{
  "d_model": 128,
  "activation": "swiglu",
  "norm_eps": 1e-07,
  "bias": "all",
  "beta1": 0.93,
  "warmup_steps": 0,
  "schedule": "wsd"
}
Each number is 200 + 40 x the weight over its row's rms, rounded and kept within 0 to 999. Layers, rows and columns count from 0. The size before them is the row's rms in percent of the matrix's.

# layer 6 attention query, 128x128, rms 0.178, rows 112-122, columns 64-127
097,185,171,236,255,214,229,141,233,298,224,257,143,101,148,192,200,233,186,211,136,319,256,134,188,258,162,174,196,196,284,226,187,178,184,155,236,175,183,169,116,204,214,154,170,221,202,93,178,245,203,245,249,222,232,165,184,208,239,192,149,262,255,204,190
091,197,169,164,153,216,210,222,214,158,133,154,215,308,229,196,206,306,215,265,218,177,175,152,118,186,123,196,162,154,122,178,111,204,161,226,170,218,241,188,137,217,200,231,155,197,223,226,179,199,183,211,159,230,250,253,280,223,237,199,201,143,180,206,169
102,222,164,108,201,176,240,203,159,124,134,149,244,263,176,236,187,172,190,150,168,202,114,181,272,214,195,173,140,299,228,187,240,240,173,240,216,136,226,182,307,238,207,198,223,217,200,213,199,142,205,215,217,94,173,206,189,226,232,189,234,197,180,145,246
105,225,158,177,174,154,174,181,241,164,134,178,216,184,179,201,257,247,192,223,223,277,120,121,156,243,139,150,222,219,170,225,178,196,189,205,135,178,210,182,157,258,267,190,241,199,223,204,189,228,135,194,206,156,137,277,270,251,221,205,205,182,232,190,235
095,191,224,202,200,203,231,128,243,209,190,178,127,171,189,222,207,210,125,269,165,179,162,190,225,144,216,217,259,153,192,160,190,175,164,203,239,235,167,209,224,208,169,211,150,200,166,155,166,201,109,237,223,170,141,274,210,154,197,174,243,168,249,250,142
098,174,169,103,186,251,189,229,148,204,227,193,191,175,224,243,218,236,186,194,231,195,153,201,164,139,229,264,212,164,148,221,221,199,185,234,194,197,200,276,251,190,207,155,250,172,197,189,243,223,228,193,256,226,221,191,181,230,219,170,241,216,225,139,208
098,229,166,188,204,214,125,198,221,134,166,120,262,206,194,196,211,274,165,158,246,215,178,198,187,193,220,146,245,225,90,180,243,208,219,166,178,167,236,197,118,223,172,172,263,214,185,253,221,178,137,223,179,240,216,140,240,262,161,150,183,205,233,193,239
084,254,225,177,126,113,244,256,180,224,172,155,220,234,206,227,222,195,180,192,193,240,117,228,206,156,232,155,200,166,154,278,260,180,216,147,204,125,188,177,128,193,222,139,218,224,231,193,214,216,234,193,202,156,195,171,241,259,229,154,250,199,203,167,268
094,270,151,224,196,181,176,168,180,170,146,213,210,228,205,204,191,165,254,224,178,222,214,216,167,220,191,115,218,210,214,283,193,196,246,120,216,196,246,276,218,201,153,224,217,181,219,203,210,147,159,279,263,185,246,119,236,169,284,206,216,191,181,194,161
094,250,207,217,128,140,267,203,197,202,262,208,200,189,204,210,139,207,210,221,225,249,283,216,167,160,153,228,217,174,239,258,231,256,98,255,221,150,170,159,227,201,195,211,229,212,200,202,233,185,167,231,213,223,260,202,290,161,244,199,247,217,198,307,169
098,197,162,147,186,167,147,244,222,223,187,252,186,261,235,133,195,273,162,240,152,209,96,217,183,144,203,202,184,157,139,213,262,222,169,177,278,174,240,197,227,154,170,235,135,224,179,102,193,255,182,120,202,215,235,189,207,189,146,227,190,219,237,256,225
# layer 6 attention key, 128x128, rms 0.189, rows 112-122, columns 64-127
100,232,248,202,171,194,202,218,173,182,156,217,243,165,251,256,231,152,204,167,149,214,237,251,182,175,219,173,137,266,278,252,193,202,230,126,93,199,269,157,151,219,181,236,207,263,176,219,182,205,271,163,147,253,250,195,164,206,188,200,151,268,194,222,275
104,216,185,222,263,164,221,138,238,253,278,221,211,190,250,107,158,225,174,228,276,227,111,178,249,178,218,217,151,119,148,162,198,204,234,220,224,154,141,212,230,174,226,194,207,210,214,242,251,214,158,208,230,178,146,194,108,183,185,164,194,178,100,220,122
120,207,195,196,137,204,170,235,216,166,187,305,167,245,160,212,211,134,234,175,193,203,231,270,153,211,221,190,215,226,166,244,217,186,195,173,181,222,185,109,220,180,150,143,229,195,212,231,97,196,278,155,145,211,315,244,219,140,175,205,161,230,255,181,232
089,227,186,239,220,200,204,174,251,241,225,199,164,182,272,197,241,235,205,182,232,172,216,250,235,188,194,229,154,155,168,258,190,242,199,273,214,168,285,147,166,179,196,201,237,278,188,281,180,220,196,195,156,293,210,155,212,215,183,243,208,201,187,151,120
094,216,231,201,224,283,147,134,148,240,188,207,270,138,189,223,122,119,268,231,178,229,230,236,192,214,163,195,207,173,221,166,180,135,184,231,306,194,214,239,203,252,222,142,179,160,235,194,205,153,244,225,174,159,147,197,166,172,214,240,208,240,154,169,135
102,205,195,250,231,185,199,222,196,278,225,142,229,216,182,147,209,221,155,247,229,232,215,150,182,224,145,234,216,128,233,163,214,177,158,211,233,132,182,233,230,153,218,234,234,141,286,215,279,189,198,187,223,167,125,232,186,110,208,245,201,186,157,221,182
105,140,193,166,223,217,192,243,189,177,202,260,129,164,192,281,251,212,116,150,214,131,266,158,138,139,269,234,115,222,185,268,251,223,294,202,128,240,254,159,266,238,187,216,157,240,229,174,198,217,201,171,222,246,255,162,256,185,191,229,174,243,153,190,182
099,170,224,131,194,234,188,182,212,126,119,210,185,196,180,224,191,214,278,146,227,213,240,192,187,126,124,95,175,205,146,176,194,250,140,130,238,176,191,177,195,177,169,229,141,226,179,164,197,156,201,145,138,171,229,209,246,162,191,224,107,210,213,240,284
107,229,173,174,276,171,173,190,188,222,241,131,132,192,195,238,215,194,185,166,225,207,190,207,281,186,237,227,233,216,188,204,181,165,229,139,175,197,161,207,165,186,188,95,156,242,187,233,311,268,255,190,169,210,228,266,129,161,207,246,243,158,168,228,198
096,241,203,195,251,209,217,168,129,187,155,273,169,174,203,161,182,224,175,206,215,226,174,154,270,195,288,160,188,236,155,159,134,204,251,203,139,224,180,190,217,183,212,195,189,202,157,167,201,127,173,160,249,268,175,160,244,198,244,184,266,162,189,235,197
093,238,196,151,242,154,235,211,187,197,252,142,235,197,280,192,199,176,233,207,184,178,278,125,156,202,246,233,196,142,201,243,207,192,219,228,181,212,164,148,204,235,201,233,169,218,242,218,149,248,192,227,196,168,152,191,216,161,156,233,232,176,241,136,218